Part of a small language model's weights.
Size: 18 layers, width 256, 2 heads of 128 (1 for keys and values), MLP 512 SwiGLU, vocabulary 2597.
Architecture: RMSNorm before each block, rotary positions, no biases in attention or MLP, untied embeddings.
Training: a variant of SOAP for these matrices, 3835 steps.
Each number is 128 + 32 x the weight over its row's rms, rounded and kept within 0 to 255. Layers, rows and columns count from 0. Numbers have three digits each. The size before them is the row's rms in percent of the matrix's.

# q: layer 15 attention query, 256x256, rms 0.133, rows 0-66,128-194, columns 64-127
# k: layer 15 attention key, 128x256, rms 0.134, rows 0-65, columns 64-127
q0 049:084130078065143166154125123148133089094119124112110091165151077148155177147129075087185098112132064188103088092129082055172141119161127153130135107159199163131088090120176163105075202105124185
q128 083:129091114133138129156116159099171065145083138097062120155128088165160109119182086170101162119081074181139135193121114140121122112052123080138161161153155085086185103179118083158166163143179149
k0 045:147116216114129108107143108151146195134112117117104131156086227169141138125112103038137188131119124065142100101139114214128121136080113161146157136108091184139076147095102122119146099142131099
q1 050:092087170114115193154164110109099132094155124097136115114088142239059113115137120134155097117114084118158135114145112090190099130047146134129066132126200189121088075091091123144131123066061099
q129 075:089144139143110157106157146179061106106107151093079151110134088071136092103138089185103133090177134166099150158135071151175114145106113077157147073134152110096137083064073096147083067132100086
k1 045:134089091136117041146126123160097132162123110126111112129182129144112140136119119111174135175132112126131130120136100145109157147107109189110165146105112149153145088112166124135082110138113040
q2 050:149146117109162148132112157117160115130097106109134145087107098128067126165138154187084168137154166063123157086068124088090152149146121059107112147154115070116169087141091219058091126124129132
q130 080:147161145079131152143131127116136187099118167178149094088149192200146156110133100202155146130160201146165167052118129125120132128141131170189214103128095100139116125154084079170124113178126114
k2 047:178118089136141124117122081143088126146125142091124115187132125194124083122157098101126108118065069190131137151132083177145111087176155099171109125108118123089151082119152129179153122094116118
q3 049:120111131166153135129170114137165128160156133091116105094130183097135130103089157069131175141161192132155150122148088119076108129127052144178152138097186134080138169157037124188141117118130086
q131 081:149163116162154127136136132099128059111163105135170107116128108103093138078151068113107123103121152148165095172096153175147083152129143120079154153138064146144118126135192182131156195144145144
k3 044:114147131106165176096155117140053197116137113126161104141160055120147100106154177153106068124116116136129103108132086194097123144147213135074123143085096160034127149113176179126088121144156099
q4 052:155135122164151132146059106183164145125148159116148111104165110126171112095124115143163153104110127141121123102113151127128130117130066127152131117107122064180151115205149075140131117035123170
q132 072:111157089151176198192125131109110123111143126163168190196076091159121145163171088117120128152070085155187102120134094135200151099101118101105134170113099165095166166164176107127133148114121118
k4 045:162159113084136163089123094081109111037117116136105144147151181234109152146109172127116131157186138137123164135125072080147091150110125122189045131155130123153096154117103100133153094195097106
q5 053:119141130147112136174129094135120095100113158096097163181138092146097138129115122084043130134108041117094127138080139131130104096168197163133112152163126142178123194160116143119144136131089169
q133 075:131105153121164132151121149132170036088156126146109195157116148138157120086142104150077118124100098117131163114095140066091071166053112119107144094186118136144134077189105119125130166108142079
k5 043:083125148065151124123097156128086131111076127183096076126144145103142098143142133068101178105149169161110128132076127162061114117085062125172108196139155137107084153075138139123099149191081145
q6 052:156099114074150125098076140130110133101098165120159149090082151137060119083095116139127150094158188128062108107112126109161113071098138134170086144131156115169149114118125130127174114133108061
q134 082:101129196115136087075164166162114174141066160145088174079101133062146074144100131163094090140153156195070113126191127149170153146150163123190113077135170144168079127025105179163095101164122122
k6 050:146141171176124068132180065073088146145132156126157115150176092096143091144106132121142081133138090130137113080181116117073104139121122101155168083138124135151216092147107090136124091104099115
q7 049:104164126202156139155068125133122105144139144106130150128129104103118165125098162127139172103126125190058100089149110098125183132113153125164115117099043147058105140095127092192110154082148094
q135 078:087150045142167129131153125171095127128163083112188096112139142113144187103114127118161126114154130132121095106090115106115133122158118193043108122122117107105159096136133161086159103066135091
k7 044:137112122127116104135144055141095101186141143114172149121167156118131118091140122161133099130117062117173176162089101150067107164181109174128120121124180091088129128091117131097144143109174164
q8 050:098180124120116065125139157193193168092120129113085133177125093146165158146139054172119136149145102146129125091153119115193118101131098121117128173155045137082128075088136099107149109160129145
q136 079:102159077154153114109147064237121168086134127144141141086186116137160105135089104073137098125136152146089145121156130141082169155171129128165134154128150119122123134017168169104164133144114075
k8 045:143145161178147124157124164131137108146130120083140098128130124150124172125151121146138113122094156142177185200105164129141103102117112100097112069153150076166125120160118174108171124171130179
q9 056:075131115169134150131149139168151062116162118169124162108115131147124118125180156117117178113183127167129125119105167090154129173167163112105157133146120104120161122136192177096138133091066137
q137 081:134138112122170118172086103083137155186175136188112133128166088153078129168097166121095081085067137094151097175103147101100091093120101091093117061100172134129211173135098139141124174169093108
k9 050:145056165113111168111125123105150188078078115149148104093166159168075128123106127148091117066156121075094120129134083079135141145113139153111075109132163139167079173159103140149142137133151205
q10 052:100148151161165158146126144086047094146140118183105113160117143143127152124082176086127086158111121168165202102139065122113181169151124123132107129163177116135184175141124097101141118097151113
q138 080:108109081167096079102076153110104130160123086098115149136171155155136041109139145126093184158087121067122158124142167106096199184103176093142128170159147122145101108205123155194174191109116154
k10 048:130146091130137138121119088118096222123154123095087137144083117129169129113126111152096166077159103050125127150155143185115116169205132133140168102114085140082147153105158126134130117182140099
q11 050:228100211133154103142138117140215188109128099127151117103134148162068111095088133114116087065113112148119167143101110130182060132117102073156093196122136135147125145113110124157140094161113093
q139 085:090170164136082112092159166207065158135053166119152138108149134121149115125159175126124058147199151153081118124160123114097174146136136125152150061146176114115106113074105072070112144171119100
k11 052:146046080150118171139120157085089111164118179134119138111135132087231161081172136121111087129135090157147125126145145090125144123109106155122166135134120139141189097104125068182164131142129165
q12 050:113055157173141145174101114150091066117130072141130129186145096087127140118147187125181147127110160098115118141088122088125119142160122144133150115169176060075126112129156137155155129142214162
q140 075:105160125124178125084099132113118122076073106057109112113145169156094115109110132103017143162118102138131154102120143147138111144095117151095142095147180157163163113184113130077126100167123125
k12 051:089141081057157163160170121166054153131114127180107113138101163103126125088202126127039153182106134117151152151094134039113181134144116122102104157154089166099136127086124083098142124133133138
q13 050:147155199118167123136157060190147168149096111131191081135159129109116085151100148107159195096153118156181141147091106146071102171123161146154097074186124153186089162134151153083142121102133148
q141 089:148137228082083134104146122130144200091113163100152169096114153119141120102127098127182081160145123157084149125192145137081157121160175106144132137104139097129043138125116140178086095106156121
k13 057:137075111175083095160139144148072163157174111128109116143103051186152114126140145163101130123145086184146151129146127117110098101149161138118154086156080084153166089178163142158129149053105121
q14 049:163136151115142079096149116179083158153196149108137123150143119178143076146091097122111082162089110114166208119089175110108084161091149092080114072127094087104153100187167099109192081114062059
q142 087:125078093128138157171067090157145111132145095137111138143042166089096108049033153124162115107112125162116141152129155121078095110090173118110209096184140099111083120136073089166145118157144120
k14 055:107162115129142120165078110140135129084074133105116100169136080104110066113128120137123088119117071154105086160107140088138162143159180138164122096107138044098036144162196141152148118099096145
q15 053:118123117143127122146087147079185136126085129093131107113165132169171152106129169143125086170101141133143122145105081106097185145127154124157087160135097144117093178176143135137168118124119097
q143 097:129162166177135094117202135092133084191128143139153090167149077078149077108113155081195118098124138129126126112192138180114142161150114132223112135130087173094083150121131157103150153177159118
k15 054:123131141158124128101143068160105117131120120092108159107129151168134148168156128100134104112137096190132166137083134128112056087090098101109144127145095079150211098088082112091146098139108161
q16 050:113083146123121136120155133115108184148133077131113111178141079146118095070137191180128188074111139150145176180182088121101101089110138120103103128121154111139098096104112128145141163212140140
q144 089:113155165161138121036158093173075191095104139106132107148124111107149077148126075124158144079149143184100126135179173138142147112127152130170078113174139076135110149127083127095096161157158091
k16 055:171097111153090075093136051186179133182140184113154143122147127175174098160160125161152091158131120126117114115113094111166073125116129136106139124183139104167140085181141133184141118045136133
q17 051:104144088154192155098159202090198095125200182077170141112125098083207111129139105128151159123103158126184087149149156116175144124127116086037152120142096068189072207139128144166159057162160151
q145 090:144122047111130130144151099185112107154096121115092049098138095138148178134111088105114129144137137157152104120099102137135078153158107115106110098105103098134159163131132099125133093123091056
k17 054:141161194134122106179143093102145084140071102155058122149139164166086172096165114054191163126093138142160095148165123149124112165129072125166152124065167124103122135110117128073144149069153102
q18 052:150171123092197101095161125131142131092109180068102187130111142117120173150090084108135131149112140097149127128124101100164096154103107094155144219172130120078108131090166107151141160138102083
q146 099:123129120127178139126191166166102112149189116187145085085131115126121204160088131120222135093119094093168112170119083170064133089126193178100134126103060122099097126085180161110114141123060098
k18 054:133154192117133140137136123142139128132149133178163176178115161142161078128062188141085120084134172107117154179138093154132140069128113130132062105139139097145134139133176163140142153131037149
q19 050:132154108162065166145137153062163116118124138103073098090133129064086149158150124148129122203154137138166161152107154101162112104146112106064140176084095137118153146171092134115160093126112154
q147 088:104152132114159110194184110082105106079188136139126126155113073091106090137066177096170135106056103084191138171105126125142094158104162211157101139179161144137106173153123173090177245131059144
k19 061:135127175097128100062143146156099108170178162131089180075168161167168156107135103143148140118101157104116135125154188196124151116119107152128055152112138151121145160107090096135158124204159121
q20 051:026140147114086121153108152091164112126131135152155144109171128125138148148168111108078078131136128158129124125112154133140165104095159079120166119107088050117126143122125128095154130148176156
q148 098:164106072117130137129097159117188081196155112197136135122139110158168141072143153138112123108076126134134085180087217097131092093104096105106110103151139162129211118120101139071114124153153155
k20 051:118155150118196161162146138126134151090072126089119133129086129090064061162067125072138097118130089118140118159154120105149073179141151129181107136137128185157090145103129143110148033178097156
q21 050:168078175083078139137104152124113106086102124146144149169130126182124128145117072078132031130121168172074120135212042149164196136104119188133157106114176177104178079140117148112134169110178144
q149 088:119158142154130165080098123087119161117123135113136152170099138141124126150116094151184159123114090142162118179150162164113101061096193148158131169223156108145122107156102090161146155090133179
k21 055:119161142197129179122118107115184182153118126124109113187128113065192144115149080120106176090127112129107150096116117155103199149141172048093115069113089136205164117127142115119106082132165136
q22 049:160152104122153151151134117133178172102000101079173116148135137119127120134115147136114102175174115167147125080167093169126142098166094141117162130100073107083135103121092131129133167119143103
q150 088:116106077084151159103104179157173089145155084147161041110142115166145186099077125134141081031141195164103101160146063129144123131092105092174113122119108087091110198117108154100102091165130121
k22 058:099146095135083155066100121121150165107169159098135142148118120173099123177117105132091128082146154089143094113100102115087085167150163125147154112102127103135074135143131110121163118068131123
q23 053:130116143152205171169129143163113116158106168155128163106137144123089146173138140103142111126075134145103123155132146132144114113136138144122115093205124161131120145077101137134110116139113143
q151 104:158140123093149132139158121178120180113157144170094123099118094161138153117105144133157122143184156103106125072082069134167065154130139134124123141086137172109095096115158135096116134097120144
k23 056:129123154141114160125170163152136114105155135176128155137111147136132110116172153120176113137162135096183138106139154141145117124126129148088070148122121077158139120125093184053126165138060143
q24 050:175085152133090095125137114170126124131109154158162104143182109123174135087145134162155114151137096140100130157122052156182148148140098106088087162143202072161146113127122175121119038104120132
q152 101:112160194043102124119072120101154108058069104067135131101148191110140149107183139130094135176152157142035143065155127107161202106135116104107113130102104135134098127136136158158132153122135129
k24 050:094068103165145136167111086143063159101132123118112125111139081127188093131170093117084153177141078128156136076081112063155130117100121133099091143153092143142124112132152103126123113152184155
q25 054:137061178082224084159129164139164106133131139181155156127101073128096169109081118106119098107102143072106141116113151122165085188106140180118147158183124148136156103119123156146108148079133115
q153 091:110131154092184138079143113178130213133088122186148124094079173120171178158107071166085119139117116152120139111205118124162167124191141130126145099115108141173157100091113140127064093166144112
k25 055:167167140152088143115148125145161127092096115143108146107139138128153057168190185168111177139121135165162090108126114135111090093136119125174113096127161103139066063152163073129136141091099172
q26 047:177138122122091128119120131158085177093100150164124138186177142131155113174104069106118137129105034173103169124102134095182101118134115070121142090113183089136156073214123155134144084117140147
q154 091:147056197116090137124137127077173115063137116129119145075097175089112092177119163149093151128084146081114166096141154114138116088052099138136133127154126140086094145139133162138101162129133196
k26 060:092068100163166128103136059164109121196130169110126089099091066142105089125109129164117154100103130146113148145147102115144109146196139152086111074104065142160136148157153095130182135103080146
q27 051:177114193121192148179187074148134167119102096183110092134050070148139115114081116072144146115125126122091147131151124173131101110162142129125143072165156146136136107077143160125088146174116122
q155 093:044147126162131142080131127135120164059073136082095142194117097148095068185144157162161127136142076092129123144143143150146125140150175129092118190118155121143099130111119097068116119128142089
k27 058:133115156185159106119087104138167112114162131125140150118167166194170116141145110148140102111151094093148105074104099045129093111116109098136161138191127127120151116124123097214121129117176091
q28 056:192094072069085164127154102187170160119148090136093126110156151162075109080153166097164163120113197123147174098175097163134163148139115154160127149138118140125122127086154152111116153158157093
q156 095:114133111151123141112060162150113165115129151158143106109169146170109106139142128111095172123172120138110181108162123118073150116168120155128198125077153148125078121146097095126118122136123117
k28 059:161167136157072091134121134146132106126061145073135092133130123102143155065150081168188125129140131123123049082062155054117126096132159169103163151175156143158167121188132095168141096113168076
q29 052:070066066102144124110149125110088100133174090086131129136181130056137147087135197157097141165120151135123141148164092126064110150111039152155169092152151131109066148128119117105179158157129212
q157 094:183072176115114109137163119103123064158146138146126125128163151135087139043116147062132092117169167152097084096135109073133120090113090130141144060124137111121085163137107142147109161184216171
k29 056:119155155136075068118164093108181134096102145133126172106104103154078106169082137147185083152114140090132124164119098120081088137174152137124147118167124150106114139142175156129102073133093100
q30 049:087066088105184116151114101126104090122128113157123148136121114109113156149072145111103144090079172093153137170167096147136063191139196198140157163197134129096148136166137129084097093141110110
q158 091:161165124110162106153135072193062147120098106162195097076131149099094127104144103081146125117109148098090152150122155133093137169155143126147139111165100125130142111123180124116091075106075117
k30 059:197179086178072179150142096108098025132133109189134180111130116136082115117100184133109129129157099168124147161146161113105137075147105073176113120114147166172137156074149098103138188152085142
q31 050:041156121153106133117120161103139139152140125125144148153167151113162146101175161102174109149158123063133082109078182112164086135109125122118126118056191116104141138125129144067104139095107196
q159 096:155062116147095194179105160119131058184164106162140113108189118131126155196150139155098103114113115114132096182092131112083079135098086137153103098080138135106130135162107103140154107146105125
k31 063:130187130103144064103165123092130098115067118076112081120068147115078130130128155158142086105102139135127115143164112155096084140115202125176143151075142144077097118097143150137150141116129109
q32 054:044142047135105103106107129141119077155170123139169113123116180112147117090103154149112138123159156118124171144101150170056126107095152115148145104134154138068104137142138106071094117105181144
q160 100:111121084101090145114095153165121136129130113195076134150174139112112092129103117171135123175112154128107101135130131150092117127136118122100172074061205130157072108173132126150068130150129182
k32 057:145145168089094160173169152122106135141085110082128151118112107096086126149167153097164065132152074111132165135156189110145116108156178148122119135101084097221123108095156158137150094173132091
q33 058:104156151144094125130132094081081154218172085105140208118169068088143121113055159100148123129127115109113107164138131113162143136139114148149046118124107109146136162152155140144145148197161153
q161 097:144165158147093048148120154104127099144135137145124186118095157115112110077089178115100111202133120100106135200154143104102202100085115119136170193152155112141109126125168195109109098141147133
k33 056:134173117104107118064075111086137123069166175100143122148131138195086181134103118191110125130130182132130146132190067084057072127073172112100093080112114050133135084123128118151182160119090158
q34 051:068069060096149125103126126109120139114114132151168114126165111128081180120157133133117140128141122125154090162151121167121090151180098127126147102149093160075161111106117136097128165076117082
q162 107:192076134132135125142180105132174105109104124128107082130149128088137142130063136147106101106128200121145105160101168120124139144161021125179058113116112148121122099096130093135201037114123148
k34 060:109144148092163057117148092154111081118092145120141135132126146068061076145100133190135142174121125164114136100106143136130107123158135129100167141081115121157107174144129157082125114116118162
q35 050:099159107180106092115156171068132111195144128085129130099205136122136106149136175098145138159150120125191108131141158091122114130118075068150131146103145147120104182153100126175150170134147148
q163 097:143107021172154136151119196147125076156171129151087091161133097131107096171156154133144119117137097033143146146086140145117101094131085110103194102076184117101143079110133149099136148076123096
k35 065:104168124133102108185143114136163145156133104192155107154090107149125211162111036159119122102145092104123184119148122196153199168157118136119114209170078165113155118105103116079141143167145130
q36 055:064107075119134083153129141115122078116206126112108097103126125109089068179132170154113165153175138147146117181069148199148107128131116133136168126121167130115157154145114190125149209143103163
q164 105:138129044147106132122126190166107129182140113158148151088174123181092116169149124158142135139153142129128120156125147092124123134123171140181148135103117112102162099112112110130134149149133061
k36 063:144121156142178098139132145107153172133150146127080077134116096048115129161113168092139087120102122076134131155160098104059099140142185160153111094112077129129117073097120171126216083158133126
q37 055:111124134114080106160132124130078141142047112112152155124123100074162136154135091131118075179146095138116137071103111137103121093052135095086118130088104168137098176126128100149134111140117161
q165 102:181092173111183063165119100158097075141162111148127191119142118103155116051138115127154084129167124067150090144158155153145140048114120155146103154157128152097210162137125198120104068109058167
k37 056:127094090102134151142107109087100176136133131175128083134104093111130087121146077148122168118140131142221139166151141188133158160162134115107141091139130110158154084070150113101135150146158129
q38 056:137092131136168164097144146160157142078111104115126093154130143143067160129093128133143126156136140110150138138161194127137082083101153047163129120154125142099147114077096156128142138114102095
q166 108:155141096132123094121130126099143114095177102129093098136049071141068096105140168143204113093062148144173137116160131148072103106140199108157079122145144139093151119100139129108120118109070138
k38 078:123084101170106139146104138111107180181152119075105142160131101139154153123134141146157135123157119113108132133094117146135134117089106125043161145131107174116161177113099151138091089159127126
q39 053:137052188159103132116089112134104053090133119132110095149176153182116078127107081157171125126120096187120152137133132090135099204120131152183129029184155090126151132162106100126157061101108144
q167 100:136148201114130133127043040065124132114066143079112125128118159102124117163117132174131138170133129104107142118140142139134162130165090124086139137133119111141092128150148136135130141134135146
k39 059:121150089152121138162148156102105148147082114120173137146104051128147138098146105109070189086148122082117161129149129127133140115122192102112144140117094147115186156126110113127118109120110106
q40 057:127115095147069117163120115101074050170123143115143143124195174123105093101126165126134152097136063112113077150097153051099103119153092119154154121164120114090110174211097062084150178148162190
q168 092:052119194152151120116090106167178089083106096210151161133134155071171091112105161121112143146123093130153123187149087171071154100139130112116146132121094141153111177144098136093150094137123107
k40 064:077055092127175135119105148097159138160169116083140105109084083081153186109129096162155143086106078087168181142115116124126126080092165132022147132126059136103111089043125179130159117198137108
q41 066:115148129106122132155131090087133111216113120096126147102096103107235133123158134108115057101142134092079132118105065083118187107134126096129133127108081127170115146153114052142081154191175156
q169 095:101207160130074117127121148127203181125139103123146110107067181159145135120147137102117089142133157144110152156127102112137149154132165095107138139121093079122042141162092106135157191159161172
k41 053:094120103121125095137121186169150164066104136207125105127155122110134150103142050145090136158139115108111090178133105139111161087106190146157155184153092090133214080101113062168149123091148097
q42 065:165111212120108141121132141124132135093097150132141133147124158155192101126142159104135119131130151136127141078136137072146170120146179153114141098181180070082157093109126087137124091112135113
q170 099:173110114081108160070098155101137150094071106115091154118106167142057149109093135138154134155069104139117177093137148093141110154119147138162138142127162176122106153129077118110151177128188171
k42 066:100041108106100189132089130136135114165176133122140145116147101168122108092129100157138135140148138066127204146102191084170099087083104129117146079125142094155145089190088133144143091138126105
q43 057:093100134149177111139110163183080102150100162164140110163133095135088085177122120168147147161108118135142104114142122192126140180146126210122110130143097159170115104081162153105119125065127103
q171 103:161110104133154091096139091144077115086115107053204144171087139136112118097151103100095104080149146075121146101079155135149158091126135114078151105222102093121147132155091127140122094085164133
k43 058:127114132126133090164105136110156106095118105142151163112132122091129134112095117165121062133134073134115187128123063116146110071097133141212163141100126132106122127096114070137159125125114149
q44 065:118156190108128085157087104107114105176080151128138140110156108095126066138125190150142124134151125091142058093102136113145141149192103129095130087145081084080091154152149103177135139134164191
q172 094:217191134134146090178096159146109093193136116127139150071113103127087121143187145115187068087120099153163121094113128094189157095103064107137112073123105129114185127148144157139141167150130090
k44 065:118173107119136138142109150108132195180143121115133104145125067133161141156127086074082170075094090131145144138160121116103124155156134121102093126088100099115028089084111163141115053130111084
q45 062:116121166164095129126152169116138140110136084087123138169101143151148125192145132154120092115161116122089116148102138095158154137084153173118096103099143140202117106081117081126123107171139167
q173 096:122195227088165124120122157081120135095130162081158096152067131120154145155196106123136120103122118135101118045109143140130147083101130170124157134182058133146158127158135123139129107110160154
k45 068:133060086165184132106080144159115157179148094174105101139191083116139139128133134160092199126119110084145126141108152172144175104148129126104164119150129125109132126109147146124121143114165125
q46 061:150082102079196059152149166147166097120150135179045135129199143145093159082089161067117183140120121132120092127156145144178116127147080124137158151159143140135165072102123167169150162167117105
q174 095:134079085160135104132123170149121119167117147133147117152173077175129144085096114127175101120097129168107108134201122162138049133181099062111115076135162131145164131112160110125087180129116082
k46 058:167224077153109148109181139110159179152144105126118176132132168114131169207082044129146124144079102088132134169138114124186114115114111152153144080061105162160140104099116166104163191090151109
q47 063:132118098150074117105189149104130051125163115083127096102150136158086105095112127157095158128184104117148147162067167102125107137111129085127180118210098078089120138187156109099109105126135111
q175 101:151103131148127169152155141169169068160120134190137057123163140125158095076109153133137140132152096160112188140053142130070079111119149141122127111167094130145094124119143081093178103173100087
k47 067:066169125163116132120114146091096214178119146158121129079123059105077177150129165105104095082117146136138099127182125172127147208114107088114105084132155124108138129157099150105177131153151160
q48 062:153165183128145131133076132064136163097127125098124148090107173149146179160094163138112114079117102106106156130114116057157160154142132125094102169076155087091119155111097131155138145148140221
q176 101:155115111120113113166160194105167113184068135101125138131129117099139163152147121066111121106081103166073105134147130128166116164142072148131132113118104167095115108138127101198121137162198108
k48 065:138102184176138147138159159109124166088109151081177135134124094096159102186126171101142107182110169102101116129153147090143124062121135123142080070096106075159083072166126158111161095116102111
q49 056:178133164117144166097163193124171164069131134115079114151162164171135182148136110104100152126109132112100079114186111149181141131098182082099092092151185117150141107064131084151152109127088108
q177 106:154179095128170164079120124087166087049101184138158118101058161108130125124148140155154188124130105127098210129129173146057136100107174061130164153181092128114105154113124180115095167089081119
k49 081:082061085123103113163086087137108107175172105107131147129147090140177114125143098089111177122149119069120141097100155174118111152121061136095151142136119174096166137110125112183086191165143096
q50 066:093147097153152157092139156158117228124170112117127099096131127142094153162152085167108174169097107127108080142146131147105145117085159035161106126205131128090139127112118118105146059139041055
q178 110:107107102077131153147136146197153148123198108140066133049153080150120140143091127107164140061116113160158077153167139130111100114154135140195116166102132078152089152075120099099139170148071109
k50 066:179115217157122167145144149178122069102139167163066136113123142124172102151132115146167128114071092119118094133097126118143122082096173133108210130084117151140165164090144180109161142178141113
q51 065:152121096137143137139168147131046036135101156148142123089150129095080079162136192151149141139134109166177154109069155175037155135149141119146156106152127138116137084174143079087168115104131095
q179 098:113129108130134192185114153139124144156096130141138155133113137097118083121128192118150139141119143095115161139111141159097168123158079156186140121053152158083129139092076220088104065106082116
k51 079:143119075121127110160127128130129141168137113179128102148120109147118158178104130122107188157089106133155135113166115161153114132099149157079107102120104122168143103121121122088149151165137137
q52 070:139099090151136104106124113101138126142149109175087104117134127129092140117050146091139162113102120105129141112118165221128080147161115167163179127129152125101103055114112144179142138106142092
q180 102:115092137176093115109120115098160191122157127140147122172155146133103140174129129165129128205141151156129141159138117181168102114102180145142108113161155085077201074093171130142109099111142124
k52 073:105234082111142142163158110082146085109061191112148176128138151142106110146111122154128090133167101175127144150147098113106081159156129094169148133163128150103165127107148116174179196144132132
q53 066:147112191135059138141180102144129113112208136127131109153143186087090152117158144078131160121133095127156113130139189104086142137104122154127151111095121093038146146157101105169092114189140141
q181 106:159115110173116174151096131165155088167152089162124108191160092166113078214141096103090183136112121117138079131084133130146117106107123098133162115162109146169146135158108140053158133113109107
k53 067:063201119132157191112102156123139175112180151163109108120157117166186114117185118146145137042137094097159148182093095136185167166162207105099160121097092140113141114097098172136166075149123070
q54 077:070122113144185130157146079089109098120157095183131116156101157116135139105114142170148068153115109106101123154124116108104107085158096198120157154138141128137139157093081113128201127057141120
q182 097:151193155132120068159148126121154061100125167074179144062072127121131164055179117113095069115122127143128158108129097131115151135110189144134147156156119125116087143078117124138089107108168125
k54 066:161161127158153169160122143141149186177113118182157095167103093097096127118088127113128086130155124123181101143174142128108150077058139096161133114160114117154154159100137186109159170193140170
q55 073:156072167194164074116070118105172134159150125115120169101118113156131116118121119135138083062144106109046118124143138074162120210123170100078087161118156114171119112117118099110108086165164113
q183 103:153064108169041107143086080078166212140059116153097154135156118107208079085083074126113137113128109131146121145103139088115107154155142154112142124112133140143134123132151128171126094100176192
k55 074:112051119099154146077145078132101108098085144095131160148155135088103109147059186180115159134112169105112168145065145139128117049091051125125147119160116120121078170137122121123101166049125154
q56 068:062138115186155138195150103125156177151136124133148125093095119160191144148133072097143109170145119072077110101190134126207122109065127095196089072137150103104111118068166132171164113123149120
q184 093:115162103118073184148161169080154203122080108114141127117154131167173167157135062225141166127143141155082122118186135185173155163117107150148110131145131072111155124077135083098109134141177112
k56 065:203139126071146130082202083153068066145136090112159120124149102167106139128075100070083154094138062089200109149119117149157121111088091111154104132123126133168124124110170176087125151082103089
q57 076:104113097070088123144159205140131118139162135138139107057141129137079110077114084126152140117147173167135140058172134102091170149146168097123139175141101092091109143198118196119118150142049129
q185 108:018078130189100117172110117177080188105140132153130200155119143141100085107063089115094089097151126147125117106128089136133165115173123197082130120107159125156173137108148120158126121131135085
k57 081:110133153125140167156092126074131114122100199156113116156109141062108116140124160168154129142123092104153153157150186115087101149144184114176119073056156096110110087069146165108170165103069142
q58 070:168107160126102173121141148124117039128101159170184137145171140136171120131144203145115130134127143172143201074134119111109143102117099146102164092164126084150168128139109148083099118054151134
q186 091:187173099095068150146134144110128074123094074136150102127153098102078122107112135125113130117120148136165158094097134118117123086160110080130143096148168174110142162128091129134131138146124089
k58 074:045168096134136124146141168106105126129085165142127090081177086148149137105157100164168134086125080117150134161210095135140138140122159084125151113111099116148132100115116100099138148159107131
q59 076:126083143096097146144110092121102135120105108110169176090094125157160118047104113128194092098126138107031151110150098056171126141161143120130103129142114169128098159088131159120071116122177144
q187 100:054153150139087116122148127172117140115098150033168107168071116122094168088141109197141063143110146100115142072126093113162120122142119086114089199195121106145085138113132093155144183131180181
k59 070:091166089104109089169096124131113184118152111173172110122124127157085096115104111129140122091184065144138154145158142113157168084197125096138163129091197083148083143088090150077078139145115136
q60 082:102174130176128126107189181093154142107123125114127116153135106186148164159107128103109209150158152138129158091171147130142161082149156085090075116114153064100161087122115099136123138152126189
q188 092:131172154160118170109105149045135226150121167162136137070117105114159120236138138149163168147094132104164109121134160154136154048139180091152140095133121130126150092141146219174126109162076126
k60 077:121073145160148158151103095064098088119159134046102174095169154113138157159164214134122162088098139128080200111124125160147112155077070196118148153156131144053131180177092149141143183111129120
q61 079:129142114103140139148190147209163091106112102191114043121093130131122134093125084152116128157161137125141158104193153115064140123123125159102153172092038099097156109089144147076105074120094122
q189 093:073146128129151160109171139141114151143121147151099156135133150140163117150118144101184105209103142071176094151184120131135118106139161102218094097122121169082116173123131105076160101154042155
k61 076:124155071070160113211170154098118092083134079089148154088085136152145168046192145121130182106137130117124095098054120130172129154144126083111132159134095155153116156157141116124135146160054114
q62 080:090104074120166123117120064125164150118126139151155094182167092139140156127137149181120103089074112108117159138132102190034109174112127131062164124138156138140135149134116132101114116114171084
q190 099:141066056197187127138079149119143111179153168123077099086144138080141107129102136156112115156129119060088058131103055133122051168145132106078126124150167167089145079143105176122182128106074113
k62 072:111156159130113143142114117134151156118128120090131118167157157081223100222143159119059084180128158157145122129167080122098117160107122104157081104124138103127174101054129156113150164114116175
q63 081:119133153133134120151191119138138089112059140065147149135077132142128115099150131156137160098154116111076109126105160053196104116108131114162150097116101149116101150104129069146140068085143130
q191 113:125172184077170151116176144125145125121121176178127070095102148117170101169135162150121150155128121090123102147216140101085151163102136070139123173114087124142128157110135134102157096079046144
k63 090:183090157096123168120127115140095119173187087145151159105162072158121175141153136164144142122140129105141167103089110193120159140119096125047167148140079128152124165136108151144110157173130157
q64 095:084205148175161135138079129134201213097140112130132133131158121159165195130149067127111126185147130156126114079105056167161121136101088094110105118130135124164098119175154134169129156143101050
q192 105:110159139091175104091126148137177204135196127147152139120134165152117115120116151119131129145141140193145124164127103158073147081094156155144122129121149109122145140108143144123101180055083101
k64 089:167072164117104124099109089158073107181139092098157149142174112076127130096107146178129118096139118094127158129099115163112108133070125148111127157082140159144153152134115088140102157143154115
q65 085:135215115096111160083188131076120064106119160124109116138112120093064120107144128121150163165117137201173113093142144131063122117156097102125156121148170092152098118168098140071128122073140121
q193 087:113181089052132144124176108124144131069132159150118156165136096153082093088138059126102115067172094168173097128129106155154160102085118118084126135157172144138164079103134116120155092108138076
k65 070:108114126109137097100179156136158129098102128124167137145179201149119163120127123041114129066099081178156164178120117148105109108160148138156101182087158119117102106096172149154146154158147149
q66 094:134142108142159128149137139136108166112076098093076154129172156174077122161116166108131101151123126096136140065132113172135156108135126064091162107100113150104113104146122041138120169144130127
q194 100:171111111032132116154043142119115165144114113177134157129121137161200093095094105117138089123140181117122128065185099153136132172073143157105118160080154105150158114108169096160069134128159135